Each number is 200 + 40 x the weight over its row's rms, rounded and kept within 0 to 999. Layers, rows and columns count from 0. The size before them is the row's rms in percent of the matrix's.

# v: layer 6 attention value, 320x320, rms 0.0519, rows 258-279, columns 160-319
# o: layer 6 attention output (transposed), 320x320, rms 0.0487, rows 258-278, columns 160-319
v258,090,197,232,215,213,136,208,243,178,231,182,197,231,248,220,174,208,247,190,156,297,181,146,174,188,154,103,190,241,193,198,155,225,194,207,215,163,147,187,192,183,182,293,161,176,155,187,146,200,150,225,197,187,250,150,163,197,146,272,174,240,180,171,223,302,234,158,179,213,196,147,246,167,191,232,221,131,178,207,203,211,198,238,247,158,174,193,273,298,160,183,177,217,178,198,242,177,171,258,204,208,205,181,184,200,177,178,164,177,206,230,242,89,141,200,240,180,171,242,217,188,207,221,261,137,274,205,186,192,191,213,143,219,214,224,226,220,235,215,184,167,200,205,209,237,264,140,178,208,284,163,161,94,244,201,246,241,201,207,195,177
o258,094,180,288,156,202,239,158,96,195,239,196,158,190,188,153,185,179,277,159,214,246,203,180,225,246,259,186,259,183,164,212,198,226,177,214,207,216,151,224,167,147,210,259,281,212,215,215,199,160,186,194,170,184,252,133,174,217,156,181,161,166,161,200,255,278,211,145,218,240,198,202,218,188,198,168,223,202,173,269,157,232,237,175,162,157,205,235,173,159,196,253,218,148,221,180,238,182,148,206,203,207,204,179,195,204,177,194,211,156,242,261,148,187,150,198,270,168,200,244,206,158,156,142,204,218,267,147,160,216,253,134,192,170,146,222,212,226,211,234,296,230,165,245,235,291,201,151,210,236,235,260,252,205,252,183,230,222,163,198,197,158
v259,090,251,253,241,199,261,173,208,166,229,112,204,199,271,258,235,191,177,177,156,150,169,217,166,205,118,230,187,168,231,173,179,242,191,202,194,178,179,189,177,165,185,169,212,197,239,257,85,163,234,143,242,195,228,201,207,248,151,166,157,230,238,148,272,268,178,207,203,189,209,215,200,231,260,192,224,215,152,195,223,227,133,172,141,184,160,201,164,189,264,244,165,182,173,138,223,130,204,217,161,154,205,198,195,230,258,226,186,252,273,173,173,178,189,171,204,218,156,217,218,221,196,252,183,224,208,113,245,209,185,164,210,184,172,160,180,217,205,303,139,193,173,179,160,271,210,204,212,219,195,190,193,257,182,179,158,188,244,193,170,204
o259,096,267,218,183,200,219,192,257,202,272,66,197,201,200,167,204,180,158,151,192,260,197,211,183,164,170,226,211,201,123,252,203,113,185,275,156,150,262,243,154,190,236,194,174,152,155,218,186,203,220,195,253,159,172,167,211,246,185,256,221,258,306,237,237,195,203,182,160,199,216,232,179,194,258,239,207,275,112,253,245,155,196,251,233,199,236,247,157,250,263,223,210,253,156,153,248,179,220,207,208,220,192,251,154,309,234,220,200,207,218,208,208,265,127,149,204,236,184,179,167,250,243,272,246,232,248,158,237,271,171,141,125,208,181,243,193,194,255,133,165,256,181,171,193,183,134,186,177,116,201,155,165,142,231,280,191,217,188,199,217,147
v260,088,147,230,305,114,258,172,148,206,184,224,223,189,216,240,196,169,240,153,209,239,208,129,140,229,238,158,179,258,231,194,183,202,158,250,216,166,147,184,144,241,182,188,193,160,253,232,144,260,213,220,221,199,217,218,245,205,236,211,168,180,231,245,195,270,159,190,178,246,201,220,188,193,188,234,237,185,250,166,196,250,278,213,207,195,178,203,281,220,100,122,172,149,177,241,212,187,190,262,152,241,157,193,169,204,226,203,161,229,223,187,280,127,143,202,266,197,238,221,200,154,246,174,209,197,272,142,177,210,227,187,229,271,235,172,242,173,221,210,263,189,272,249,204,179,230,158,158,205,230,198,133,163,173,215,261,295,212,215,169,217
o260,091,230,313,153,218,170,224,164,178,208,162,199,271,126,169,179,159,229,118,209,210,152,143,229,281,234,225,222,264,242,222,214,182,170,166,247,183,164,190,173,185,233,259,220,196,208,199,215,183,168,177,192,225,201,204,267,220,169,195,146,154,167,287,195,230,234,124,183,208,195,194,219,228,108,152,217,198,105,185,142,156,253,230,162,187,210,137,181,231,193,194,128,226,187,158,174,146,225,270,103,228,240,193,128,167,168,162,213,185,186,200,189,178,202,184,274,243,200,186,191,167,157,170,147,214,291,167,166,263,250,181,127,221,218,189,240,226,245,197,248,235,191,269,227,234,164,157,176,259,252,254,240,256,264,178,243,163,161,167,134,182
v261,095,150,197,176,309,211,215,171,234,188,181,219,179,130,151,194,234,165,174,203,192,257,139,225,203,190,223,239,204,166,206,163,192,211,185,194,213,201,248,222,163,199,142,205,223,198,185,265,211,170,183,203,205,206,241,234,245,126,160,215,210,227,262,216,147,211,236,188,208,183,87,142,187,260,181,174,210,164,184,174,232,115,96,162,174,193,144,193,207,220,216,254,197,178,192,172,192,149,192,163,240,215,205,207,226,282,236,216,241,280,211,112,80,238,217,165,156,237,234,208,223,185,204,214,270,180,152,119,172,161,174,145,202,176,191,144,159,194,217,93,211,205,296,257,147,147,253,179,229,242,224,166,218,267,189,182,210,238,190,210,218
o261,094,133,198,187,230,172,166,193,268,138,167,249,177,266,256,163,181,206,122,198,215,209,181,293,217,178,226,224,177,240,116,140,192,189,253,195,229,204,169,229,272,134,265,207,245,191,158,175,228,228,207,176,236,157,273,214,189,220,193,148,188,196,156,171,182,277,164,175,148,172,128,129,225,199,189,179,188,212,216,220,170,218,172,226,135,234,186,143,190,167,201,187,203,115,232,264,265,211,128,208,183,148,216,311,254,137,277,182,172,184,228,180,155,170,253,234,239,171,186,199,198,205,176,227,243,185,141,200,196,166,220,169,167,64,163,179,192,153,217,168,205,307,215,157,193,179,161,234,256,155,219,205,233,220,166,234,208,218,183,231,174
v262,087,207,140,272,214,185,217,182,190,163,243,211,266,275,194,187,228,221,184,190,241,223,228,179,112,174,231,233,232,203,278,195,191,223,183,219,196,217,214,180,183,188,127,272,246,168,176,266,223,203,221,190,204,255,153,214,176,226,216,189,154,267,164,274,242,148,209,188,159,206,191,96,195,190,211,207,148,228,222,215,221,220,216,308,187,244,197,237,203,269,174,180,176,207,262,292,204,192,202,220,142,179,196,176,164,171,151,181,242,186,205,228,129,92,215,190,227,210,170,181,204,219,190,220,199,144,283,208,170,231,300,211,273,196,110,183,246,204,180,234,228,158,226,187,92,178,169,236,204,235,194,195,199,230,191,265,273,237,134,206,207
o262,089,227,257,172,193,190,156,127,183,147,208,235,246,211,148,210,179,206,195,233,211,202,272,224,198,262,118,186,232,267,228,173,183,206,106,236,183,160,144,178,181,223,287,277,232,273,106,166,226,231,209,144,202,311,210,244,231,247,161,219,123,221,179,185,156,174,240,153,167,203,237,162,229,198,156,256,213,197,214,158,225,193,163,179,177,239,144,162,182,250,182,174,217,158,178,246,187,246,190,173,166,244,213,179,133,168,171,251,195,260,206,108,192,187,192,247,184,251,231,180,193,199,202,213,236,236,219,220,155,313,190,126,182,217,267,174,165,213,220,202,229,198,198,217,226,230,271,201,192,170,204,216,255,232,217,232,237,139,183,270,228
v263,088,178,200,243,202,229,198,212,192,166,300,218,233,148,204,199,245,204,235,172,195,171,207,166,222,99,291,202,225,196,188,219,166,197,166,208,243,197,187,186,148,166,166,242,231,234,231,141,282,203,130,251,211,257,204,203,216,254,200,157,175,228,201,281,220,185,170,230,192,218,198,186,282,159,232,305,203,192,153,160,182,230,166,231,235,232,152,228,185,255,231,158,197,212,318,230,230,274,230,205,188,179,204,199,178,210,157,210,275,205,189,213,216,167,193,215,205,204,94,166,216,188,203,170,242,178,184,212,218,242,254,291,279,157,147,196,241,195,232,219,224,242,251,248,182,176,217,246,232,284,166,118,241,213,257,269,246,292,161,183,210
o263,093,244,244,211,172,157,217,192,212,178,187,204,309,236,138,165,170,217,207,212,199,205,228,188,299,259,122,190,251,245,261,189,124,170,155,227,233,187,214,174,204,231,192,286,193,214,210,184,238,162,134,162,271,162,205,254,245,181,179,190,137,209,219,196,150,210,187,212,192,225,222,161,212,162,204,206,248,152,178,125,216,224,202,140,229,231,144,190,218,218,158,191,203,164,173,247,232,284,273,138,181,250,266,152,147,204,223,198,266,242,204,129,200,152,206,213,239,222,219,192,205,200,200,170,217,268,204,206,191,370,174,147,233,227,223,198,259,241,199,212,220,226,181,142,133,203,205,167,190,127,203,197,182,289,239,228,173,194,141,147,208
v264,086,245,132,238,204,182,221,179,229,229,191,190,141,115,231,206,182,190,291,238,167,177,172,270,251,213,219,230,176,220,205,229,195,243,211,178,216,296,184,228,177,172,138,193,184,227,185,197,112,265,179,219,232,230,189,199,261,151,129,171,189,109,194,166,214,182,180,224,329,223,157,221,246,219,189,168,189,175,287,178,213,204,197,159,220,215,161,202,123,287,161,181,245,209,190,175,205,235,203,220,209,221,144,198,272,222,219,178,185,165,267,197,239,225,192,177,215,253,166,202,223,209,175,152,199,216,234,204,217,219,200,199,190,231,269,235,119,198,225,218,124,223,126,258,292,181,193,205,191,249,169,250,220,211,184,140,87,138,188,244,209
o264,087,173,108,215,178,128,293,240,265,156,120,198,192,138,153,265,272,187,293,212,131,211,212,107,157,129,201,204,187,159,192,173,159,230,155,211,308,231,241,193,206,186,216,177,182,189,235,185,158,225,150,196,158,194,203,209,217,203,198,263,239,176,231,160,250,183,181,176,178,191,149,237,165,271,235,149,149,212,145,189,117,150,296,243,217,213,235,182,181,156,166,206,166,185,244,182,214,198,196,215,173,189,169,226,203,207,196,179,187,226,131,234,148,229,162,225,222,173,172,188,238,306,218,210,227,176,175,192,153,152,183,186,169,170,217,227,186,172,222,119,218,258,118,152,129,233,190,196,239,140,168,256,168,206,201,187,166,235,209,221,258
v265,094,178,255,311,233,203,234,147,208,179,170,274,177,264,229,242,231,158,150,197,200,249,253,196,251,220,144,220,238,204,228,134,182,211,221,230,143,164,180,199,147,168,132,147,178,205,219,153,212,113,234,262,177,219,195,206,208,242,195,203,210,221,158,237,190,215,150,217,88,191,205,205,190,147,189,217,152,181,87,209,260,220,199,186,195,189,146,256,185,183,231,201,86,198,158,221,190,262,233,191,226,223,228,187,133,336,184,201,268,259,169,259,158,192,171,173,223,210,181,215,189,192,170,224,213,203,182,169,185,191,190,192,210,229,158,251,199,189,275,142,182,283,233,173,146,147,181,170,196,280,203,184,212,240,211,205,219,229,126,203,204
o265,100,216,278,181,219,248,120,123,211,239,165,198,236,202,195,186,210,178,236,226,246,236,169,216,198,190,186,177,290,261,207,150,172,224,165,193,195,169,178,160,208,181,258,257,213,205,138,173,217,202,207,199,179,193,127,226,239,214,192,129,160,177,178,202,189,194,117,207,178,213,129,123,161,147,120,217,256,162,226,247,259,232,137,241,155,216,159,200,234,253,230,116,235,121,197,256,228,214,159,149,188,217,160,91,172,224,245,237,169,150,241,203,197,123,174,265,195,153,212,190,187,209,101,219,221,229,184,215,209,228,237,121,154,186,189,197,203,192,229,209,166,172,202,132,236,219,142,155,165,219,277,240,197,199,270,240,217,211,190,254,121
v266,096,174,230,237,208,162,217,189,221,217,204,166,234,247,213,203,210,197,194,141,254,201,120,209,169,176,222,210,201,136,200,150,218,177,153,209,205,187,177,204,163,176,178,235,216,187,200,180,265,159,153,133,135,265,145,238,173,60,231,188,201,270,157,288,258,205,215,178,246,206,94,168,196,200,209,241,179,185,190,268,242,180,165,248,209,145,216,220,140,169,220,192,147,176,173,233,169,158,181,206,163,158,210,157,184,219,199,196,275,308,249,195,58,145,201,199,239,202,225,197,206,191,165,182,205,156,238,237,147,133,188,191,229,154,133,143,221,228,175,83,209,171,264,176,184,207,217,252,238,295,173,131,235,178,229,191,185,244,120,170,190
o266,097,203,289,199,216,192,155,169,252,176,236,191,235,219,173,202,172,213,128,206,206,221,221,291,203,229,150,269,185,223,261,140,129,254,222,218,240,228,178,200,123,181,368,217,231,232,189,134,170,140,178,142,213,214,172,210,222,224,164,199,190,267,202,219,152,228,143,190,173,182,195,125,192,218,167,273,218,165,245,165,238,203,171,209,160,227,205,165,244,235,174,248,190,208,182,261,212,217,185,183,168,198,235,235,193,200,202,219,211,218,263,90,225,172,228,251,197,240,180,151,201,171,215,218,232,233,162,209,144,261,183,113,178,172,215,119,198,216,211,245,256,236,170,159,185,193,186,148,160,162,228,270,280,251,278,195,251,176,196,195,136
v267,088,191,134,201,161,195,193,160,129,134,221,199,156,185,211,186,244,228,250,165,208,119,177,183,228,185,259,252,229,283,244,188,186,248,185,188,144,189,184,133,205,171,137,223,186,182,177,197,237,218,172,179,219,307,183,235,219,187,155,229,172,249,164,243,150,221,134,140,274,214,179,152,161,209,207,204,232,250,251,216,250,172,250,233,204,234,225,305,242,238,168,105,232,242,243,276,223,219,196,195,205,164,197,198,185,125,132,181,221,160,215,206,265,178,231,192,261,230,131,184,175,232,115,216,218,192,331,206,275,214,262,170,235,206,176,252,200,190,252,213,216,213,152,187,308,262,89,211,135,251,166,182,203,231,201,233,188,222,117,223,175
o267,092,226,179,225,147,192,227,264,185,198,139,192,241,162,171,241,246,259,289,209,177,206,218,150,180,228,98,197,214,227,199,228,117,252,103,256,283,204,128,158,165,195,186,224,143,272,166,184,226,212,158,178,232,242,187,286,275,195,172,220,203,202,246,163,208,172,264,216,275,184,229,204,161,198,171,224,196,161,123,185,168,161,193,191,172,180,136,150,207,232,241,191,217,173,179,209,201,259,253,170,247,235,233,286,123,244,146,242,202,212,230,158,200,215,136,187,225,221,240,202,191,208,172,215,264,244,234,137,179,221,196,156,219,211,207,198,146,185,242,242,276,193,129,261,214,253,179,200,233,210,157,259,191,198,197,227,190,137,177,185,200
v268,091,160,176,126,145,209,227,232,187,291,215,171,184,189,191,228,220,171,221,165,171,208,176,165,168,213,175,212,215,228,175,210,160,155,155,198,191,209,245,207,245,240,224,183,233,206,199,231,197,238,117,103,219,111,204,173,204,166,185,294,188,146,308,189,151,271,279,229,115,194,250,201,176,151,176,221,221,184,237,166,221,248,215,89,141,187,219,226,172,192,228,245,221,295,213,135,160,146,178,191,159,213,218,211,201,202,251,191,223,205,212,161,259,299,210,207,219,211,190,205,189,178,174,190,149,207,210,172,239,217,225,184,146,255,249,138,210,177,176,253,213,228,170,208,227,259,240,215,208,47,185,232,183,130,227,175,165,135,251,170,251
o268,095,180,161,221,237,201,223,240,230,246,199,213,199,223,292,170,266,201,192,164,198,226,138,128,166,159,239,168,166,253,240,206,217,197,252,207,148,217,178,245,220,199,201,128,192,121,213,230,205,205,220,210,234,171,257,139,156,134,237,171,226,184,207,219,164,175,236,218,150,197,187,272,182,149,194,129,183,236,179,208,233,191,205,216,136,201,195,269,198,133,263,201,210,238,171,136,181,202,185,266,194,198,277,210,204,250,225,207,242,145,204,280,214,272,200,152,185,177,178,231,204,180,227,225,169,136,221,167,232,148,208,241,217,196,168,239,274,154,182,208,116,177,223,284,229,224,185,184,253,185,117,122,206,132,163,166,134,239,251,118,255
v269,085,134,146,202,221,183,224,166,192,177,165,199,163,239,192,207,209,189,198,224,233,189,188,222,256,283,231,201,219,235,237,224,210,207,245,188,188,226,217,150,271,173,224,184,198,267,201,217,201,233,232,165,235,212,235,156,215,204,246,214,172,178,271,102,139,192,142,232,115,177,238,225,173,269,230,159,235,223,196,228,170,193,216,190,165,192,158,235,282,256,178,166,232,215,197,254,133,231,153,201,232,217,246,223,245,258,217,161,104,148,92,166,222,160,210,187,187,194,232,204,194,203,206,226,179,205,233,146,206,201,236,165,252,252,292,257,188,230,198,227,199,190,190,175,149,258,137,117,134,223,213,199,174,192,208,200,272,170,235,247,210
o269,094,129,199,217,172,248,168,183,176,237,201,248,209,230,201,210,249,275,204,151,239,134,154,191,193,247,235,204,204,246,208,260,262,174,205,161,138,115,194,171,277,271,138,205,174,180,175,162,197,261,172,195,216,279,170,243,206,227,205,173,197,145,225,219,212,165,245,173,211,259,149,243,205,227,177,186,184,256,168,186,156,224,187,197,192,201,184,195,137,183,254,101,181,182,171,188,139,206,190,191,273,174,180,191,229,156,154,231,141,143,116,242,205,203,186,253,135,215,219,182,184,202,198,192,224,214,183,180,239,195,209,238,208,199,188,232,217,211,124,247,196,175,228,265,240,234,156,259,237,283,241,205,248,175,156,236,121,166,198,299,172
v270,098,142,182,262,267,145,182,231,178,244,193,238,219,212,190,232,240,227,163,228,145,261,201,220,178,279,223,227,195,187,187,147,210,184,237,213,217,163,192,242,239,232,193,212,190,229,167,253,228,189,216,240,173,157,171,111,183,242,191,256,238,201,240,235,231,127,154,205,224,216,213,213,176,172,172,169,182,191,144,213,214,164,160,197,215,151,217,219,299,295,206,184,200,172,192,233,238,230,198,238,229,227,269,213,104,196,159,165,190,174,164,183,200,209,202,193,200,158,237,207,203,191,291,179,243,231,178,145,72,197,206,169,216,196,140,200,267,196,266,187,144,166,198,208,216,177,219,161,222,245,227,228,238,256,125,214,110,239,240,225,146
o270,093,200,218,229,165,248,142,146,177,198,155,157,130,187,240,200,195,207,207,207,228,206,146,247,119,236,249,222,180,128,164,196,180,173,218,164,240,214,167,162,191,151,182,240,209,128,236,195,260,257,241,190,227,236,237,151,209,175,253,125,270,209,184,168,244,140,217,143,128,205,236,141,201,283,242,146,132,184,224,255,255,207,206,216,195,178,216,167,215,253,196,140,201,173,197,220,225,143,115,196,176,198,146,193,243,211,207,213,178,227,175,176,275,171,210,117,125,227,217,194,213,197,198,208,237,215,202,186,224,191,222,204,182,188,138,212,212,226,181,164,133,159,211,135,298,167,209,251,175,207,224,201,177,233,173,257,308,205,212,232,134
v271,091,217,164,160,173,208,189,193,192,220,203,232,229,220,194,200,231,193,285,291,180,183,219,202,146,155,196,200,179,210,193,239,227,228,165,186,184,186,177,194,159,211,255,174,222,160,143,205,143,260,268,203,283,236,178,169,176,295,210,242,172,184,214,129,228,153,213,257,189,232,281,204,178,212,205,181,182,261,308,194,180,241,181,202,178,253,207,129,113,250,149,269,268,221,233,158,261,250,211,193,253,212,151,227,242,114,142,177,133,124,214,227,219,144,213,205,226,214,209,204,186,220,209,202,147,207,261,219,206,255,203,222,248,255,176,210,162,176,99,291,198,185,201,228,215,179,179,223,132,114,144,230,211,158,308,196,182,173,230,241,209
o271,092,168,190,238,200,160,262,189,182,150,250,218,221,211,192,214,237,190,286,241,105,185,204,115,192,196,226,195,166,167,188,178,279,208,165,237,228,130,197,190,180,239,192,169,224,213,210,230,196,239,222,196,192,222,216,186,146,170,195,251,118,166,149,224,164,187,203,153,229,167,165,243,191,200,178,238,163,268,211,151,113,224,195,189,163,190,225,266,177,176,220,251,156,220,224,119,202,155,246,189,141,197,224,212,168,204,146,189,215,288,113,228,134,225,163,140,212,168,173,201,212,218,301,176,195,158,252,178,116,193,233,309,208,291,232,231,210,213,227,186,150,210,213,223,153,162,242,191,283,182,124,237,187,161,203,205,123,243,184,210,287
v272,092,186,251,273,237,224,196,187,185,176,180,193,187,319,215,235,236,198,125,230,139,230,220,173,159,268,212,186,177,218,211,207,184,177,235,204,206,166,208,194,186,214,213,223,204,269,233,251,254,146,160,167,161,165,226,161,240,180,229,147,160,265,228,284,175,186,255,239,92,178,242,209,105,175,207,169,207,250,111,223,239,208,162,210,215,195,195,180,234,153,316,233,176,256,210,234,202,223,209,188,173,223,247,149,173,232,201,249,232,221,128,189,104,168,170,196,226,117,289,200,189,167,217,211,153,163,217,160,154,170,238,171,188,223,216,123,205,221,177,141,219,190,188,124,158,216,210,170,199,170,255,212,175,149,179,188,179,177,215,176,170
o272,094,252,224,268,249,252,134,146,175,264,237,209,214,239,219,173,198,231,158,196,222,197,152,245,182,239,256,222,222,248,254,237,188,170,227,206,82,184,217,155,196,235,288,201,218,153,124,194,228,259,249,190,244,227,214,181,192,212,240,181,179,229,233,268,193,134,230,187,123,273,184,116,191,246,179,222,201,190,147,165,270,210,165,236,185,212,139,124,216,252,241,167,269,186,147,228,211,230,177,234,223,204,245,152,199,156,210,263,210,110,229,187,292,226,271,252,121,207,172,192,187,145,177,210,175,174,153,226,184,184,231,163,234,220,192,195,224,212,171,205,222,182,254,249,287,162,198,185,169,222,214,142,193,162,201,208,251,163,211,194,166
v273,090,188,239,171,153,175,184,260,184,159,217,205,208,97,221,199,189,209,209,221,184,200,170,173,240,107,192,186,240,272,189,218,171,189,245,185,154,203,189,198,122,198,155,173,216,213,199,191,272,179,155,273,253,192,219,166,231,276,169,125,213,238,215,188,210,142,136,214,190,191,204,257,293,198,187,294,147,153,188,123,204,106,195,241,215,251,192,205,167,209,177,148,151,150,225,184,193,166,253,197,245,218,157,191,238,180,178,191,221,186,130,234,248,258,163,207,201,183,175,212,203,183,184,175,227,203,166,212,193,223,189,248,146,131,171,231,195,244,265,189,210,229,189,208,220,163,207,246,196,211,145,132,221,243,220,234,284,213,125,229,256
o273,095,271,261,225,154,161,235,243,110,145,143,182,210,111,220,190,205,208,252,216,208,215,251,155,299,180,198,132,184,179,190,231,98,127,170,133,282,176,232,179,184,190,129,210,167,136,219,222,245,210,190,216,281,99,204,196,211,177,194,172,187,187,263,178,225,252,193,183,215,158,198,127,230,116,234,162,260,160,257,219,212,190,189,218,226,234,210,161,217,195,127,197,275,177,201,160,235,251,312,219,193,231,170,135,193,179,214,127,245,242,186,189,169,119,127,189,306,217,226,206,181,259,173,153,234,231,170,190,216,223,173,216,233,224,172,247,208,240,239,183,191,165,159,148,146,190,202,145,221,154,193,243,191,237,208,205,139,155,194,181,155
v274,090,162,243,169,256,220,149,184,130,195,206,203,211,161,217,210,236,219,266,221,150,186,134,155,194,161,249,200,168,227,183,231,186,244,218,168,239,182,188,142,215,189,217,191,210,242,192,169,217,266,197,291,242,222,268,187,226,144,187,171,208,194,152,147,263,139,164,223,151,219,279,257,265,206,210,252,173,142,206,176,190,95,216,155,140,203,200,169,250,267,188,154,278,195,305,169,248,191,195,189,232,171,230,193,250,176,172,197,142,177,150,180,264,158,221,201,210,93,163,223,225,236,265,221,166,198,190,192,230,241,183,187,226,218,233,237,230,224,261,203,182,175,203,163,263,148,194,179,138,243,147,168,225,240,231,220,219,241,218,208,217
o274,098,182,177,216,100,187,187,166,145,199,161,182,268,161,152,213,189,219,236,205,172,145,182,173,209,214,288,236,206,134,205,193,212,173,198,214,233,99,249,153,208,280,95,222,207,154,245,158,164,252,154,235,206,150,183,217,222,95,217,216,228,172,172,165,253,195,202,194,206,240,233,222,177,181,252,201,199,162,263,198,128,156,187,138,198,201,218,171,189,239,247,224,192,189,131,212,183,233,290,133,226,210,237,166,263,219,219,167,193,239,153,188,142,123,136,219,211,199,201,202,208,203,242,194,229,247,217,233,217,256,158,247,231,223,227,205,252,227,183,169,196,193,251,187,180,154,200,159,210,191,148,178,161,249,272,224,114,198,172,251,213
v275,094,259,243,169,229,204,191,115,153,110,148,186,185,209,171,209,201,209,227,225,209,146,191,196,248,215,128,157,178,190,206,182,182,237,171,178,188,218,148,238,273,164,287,180,183,157,206,208,174,201,213,237,230,171,225,243,176,232,222,211,185,231,150,133,184,156,148,194,202,202,281,248,162,169,204,202,164,189,233,122,182,215,194,150,166,163,152,181,239,198,174,200,221,204,198,198,245,155,247,197,212,202,176,202,201,238,173,181,180,130,180,148,206,240,184,217,209,67,145,232,231,213,180,196,221,213,195,244,212,230,218,273,136,174,169,282,216,189,190,210,220,193,175,184,227,174,115,253,140,120,110,205,225,217,222,188,167,197,193,177,227
o275,095,165,178,217,170,207,230,239,144,215,226,187,251,217,240,292,211,175,217,208,187,222,265,147,214,170,213,214,214,136,183,208,219,192,219,227,226,73,176,224,177,249,158,194,182,181,194,248,190,143,176,178,136,149,210,223,187,143,231,259,243,156,189,172,173,182,216,232,232,246,213,251,182,136,235,205,222,208,266,209,193,220,189,155,259,140,197,224,246,193,177,247,203,305,201,214,227,238,267,140,219,189,151,282,180,221,214,162,150,281,194,222,168,195,183,119,204,197,177,212,219,222,157,198,223,227,258,191,147,193,278,211,244,202,199,165,111,221,203,261,221,184,210,160,242,155,170,165,179,252,223,181,170,228,230,217,162,221,204,198,189
v276,094,135,166,178,249,170,248,105,193,193,189,192,207,188,178,160,231,211,192,226,201,213,160,202,270,170,254,189,242,197,246,282,211,190,211,188,162,171,202,134,182,179,228,183,203,151,192,264,207,127,225,134,247,306,208,193,161,213,196,192,201,208,177,219,172,219,213,226,236,218,219,162,205,188,182,237,146,285,205,186,144,169,180,227,124,232,178,160,248,273,249,219,239,241,225,256,207,196,166,220,243,233,227,232,193,132,135,192,239,154,124,225,182,136,220,179,178,163,163,174,208,187,163,238,244,164,89,205,292,236,197,180,126,177,239,194,191,188,209,209,243,168,244,256,168,227,146,137,199,173,196,180,217,169,193,204,214,239,153,204,166
o276,096,205,121,173,143,206,126,210,213,179,210,265,131,274,229,175,212,231,201,234,210,188,210,194,202,200,160,164,233,287,218,237,197,230,200,162,217,98,186,160,238,219,178,185,233,250,154,228,223,155,186,136,252,255,159,198,231,246,106,166,173,186,207,166,167,221,257,211,185,221,176,151,211,171,103,209,205,177,205,203,121,249,164,224,103,158,201,184,188,178,203,226,206,210,224,310,188,250,175,249,262,182,165,229,167,179,215,167,219,278,204,142,187,175,184,159,203,172,202,199,145,161,250,187,198,190,170,165,167,219,207,241,293,243,194,128,193,203,210,197,116,164,161,217,139,247,172,167,293,250,137,240,183,236,281,184,176,184,161,260,182
v277,092,192,213,110,166,98,149,296,180,196,256,209,193,123,223,205,177,228,251,196,165,169,230,297,242,200,216,194,171,238,140,204,205,177,200,167,225,199,190,234,225,263,178,209,198,148,168,173,218,240,195,181,235,187,159,130,190,203,154,210,249,162,195,101,157,162,146,189,244,232,159,197,232,229,220,158,245,127,191,179,156,142,196,190,192,203,174,207,219,205,178,151,283,166,185,201,235,131,220,222,277,186,176,187,163,169,257,194,171,231,173,149,239,235,160,233,198,204,224,192,205,184,179,205,231,267,147,217,201,205,190,294,165,147,186,165,227,167,272,171,165,194,235,188,216,182,274,207,216,191,140,137,284,264,201,225,124,197,205,251,176
o277,096,233,207,207,198,219,177,295,165,167,220,156,110,194,214,210,197,224,255,196,198,264,193,198,218,177,207,217,121,123,169,236,149,190,247,145,294,268,178,233,176,162,50,218,190,137,269,226,236,155,185,242,231,170,185,150,217,209,239,189,226,259,184,153,249,199,219,201,200,158,172,200,218,185,219,143,193,213,229,254,188,205,193,217,241,151,276,299,249,204,125,254,189,195,248,196,204,164,212,192,187,209,188,207,229,268,233,117,185,264,183,213,151,202,138,56,194,178,242,239,204,188,262,169,183,229,199,221,238,213,199,251,198,271,153,198,218,211,204,241,166,183,197,129,152,222,180,206,183,197,211,171,140,256,218,184,169,176,219,232,159
v278,094,221,274,168,195,208,163,254,167,187,152,224,278,172,237,270,215,209,199,338,180,131,257,237,232,212,281,221,135,221,156,234,196,248,199,198,224,180,171,240,121,184,199,219,200,202,150,253,138,209,278,222,242,173,214,168,298,193,181,225,210,181,193,157,192,161,136,219,193,215,198,198,164,277,170,144,250,200,185,245,190,158,231,139,186,250,193,172,209,238,250,195,284,268,160,178,170,245,169,160,230,231,183,215,185,215,148,183,220,187,213,192,236,229,170,195,224,210,158,199,180,227,232,242,158,221,286,178,159,184,200,192,213,231,215,195,225,235,233,245,199,146,130,217,260,195,140,225,201,251,211,173,260,188,230,188,135,210,202,259,167
o278,098,214,142,273,207,228,210,241,188,262,207,183,188,145,222,322,262,182,282,210,185,212,219,140,187,227,205,227,167,97,113,247,257,250,178,148,220,233,183,117,180,241,213,170,166,241,265,191,242,297,236,219,217,213,195,173,194,236,184,268,201,206,194,280,210,201,246,168,243,189,158,209,150,280,191,211,190,262,132,237,152,135,160,187,227,202,195,189,177,250,226,236,155,169,184,189,218,165,183,244,169,197,198,174,205,227,170,193,165,198,146,188,236,220,178,195,158,124,195,202,233,260,239,204,206,112,245,196,185,164,188,237,197,254,189,222,188,223,235,191,162,191,204,226,193,152,148,217,197,168,202,186,168,166,238,205,194,181,180,211,232
v279,093,243,228,196,160,181,181,174,162,245,167,142,214,200,231,190,198,225,116,265,158,123,258,129,272,205,177,193,214,216,122,181,136,157,187,184,147,145,197,167,232,190,261,182,186,235,170,202,241,227,182,194,223,172,159,237,250,265,177,230,211,169,256,237,219,224,197,267,134,199,250,185,138,246,208,132,217,269,133,200,183,217,236,193,212,227,144,131,267,206,223,265,179,198,131,150,212,255,208,174,223,186,205,181,219,154,218,213,231,206,269,166,184,223,201,228,197,204,207,224,183,189,159,203,147,253,176,195,247,246,173,217,144,225,126,201,180,216,228,249,209,222,162,181,264,191,127,184,129,192,140,170,188,126,216,222,162,213,214,175,269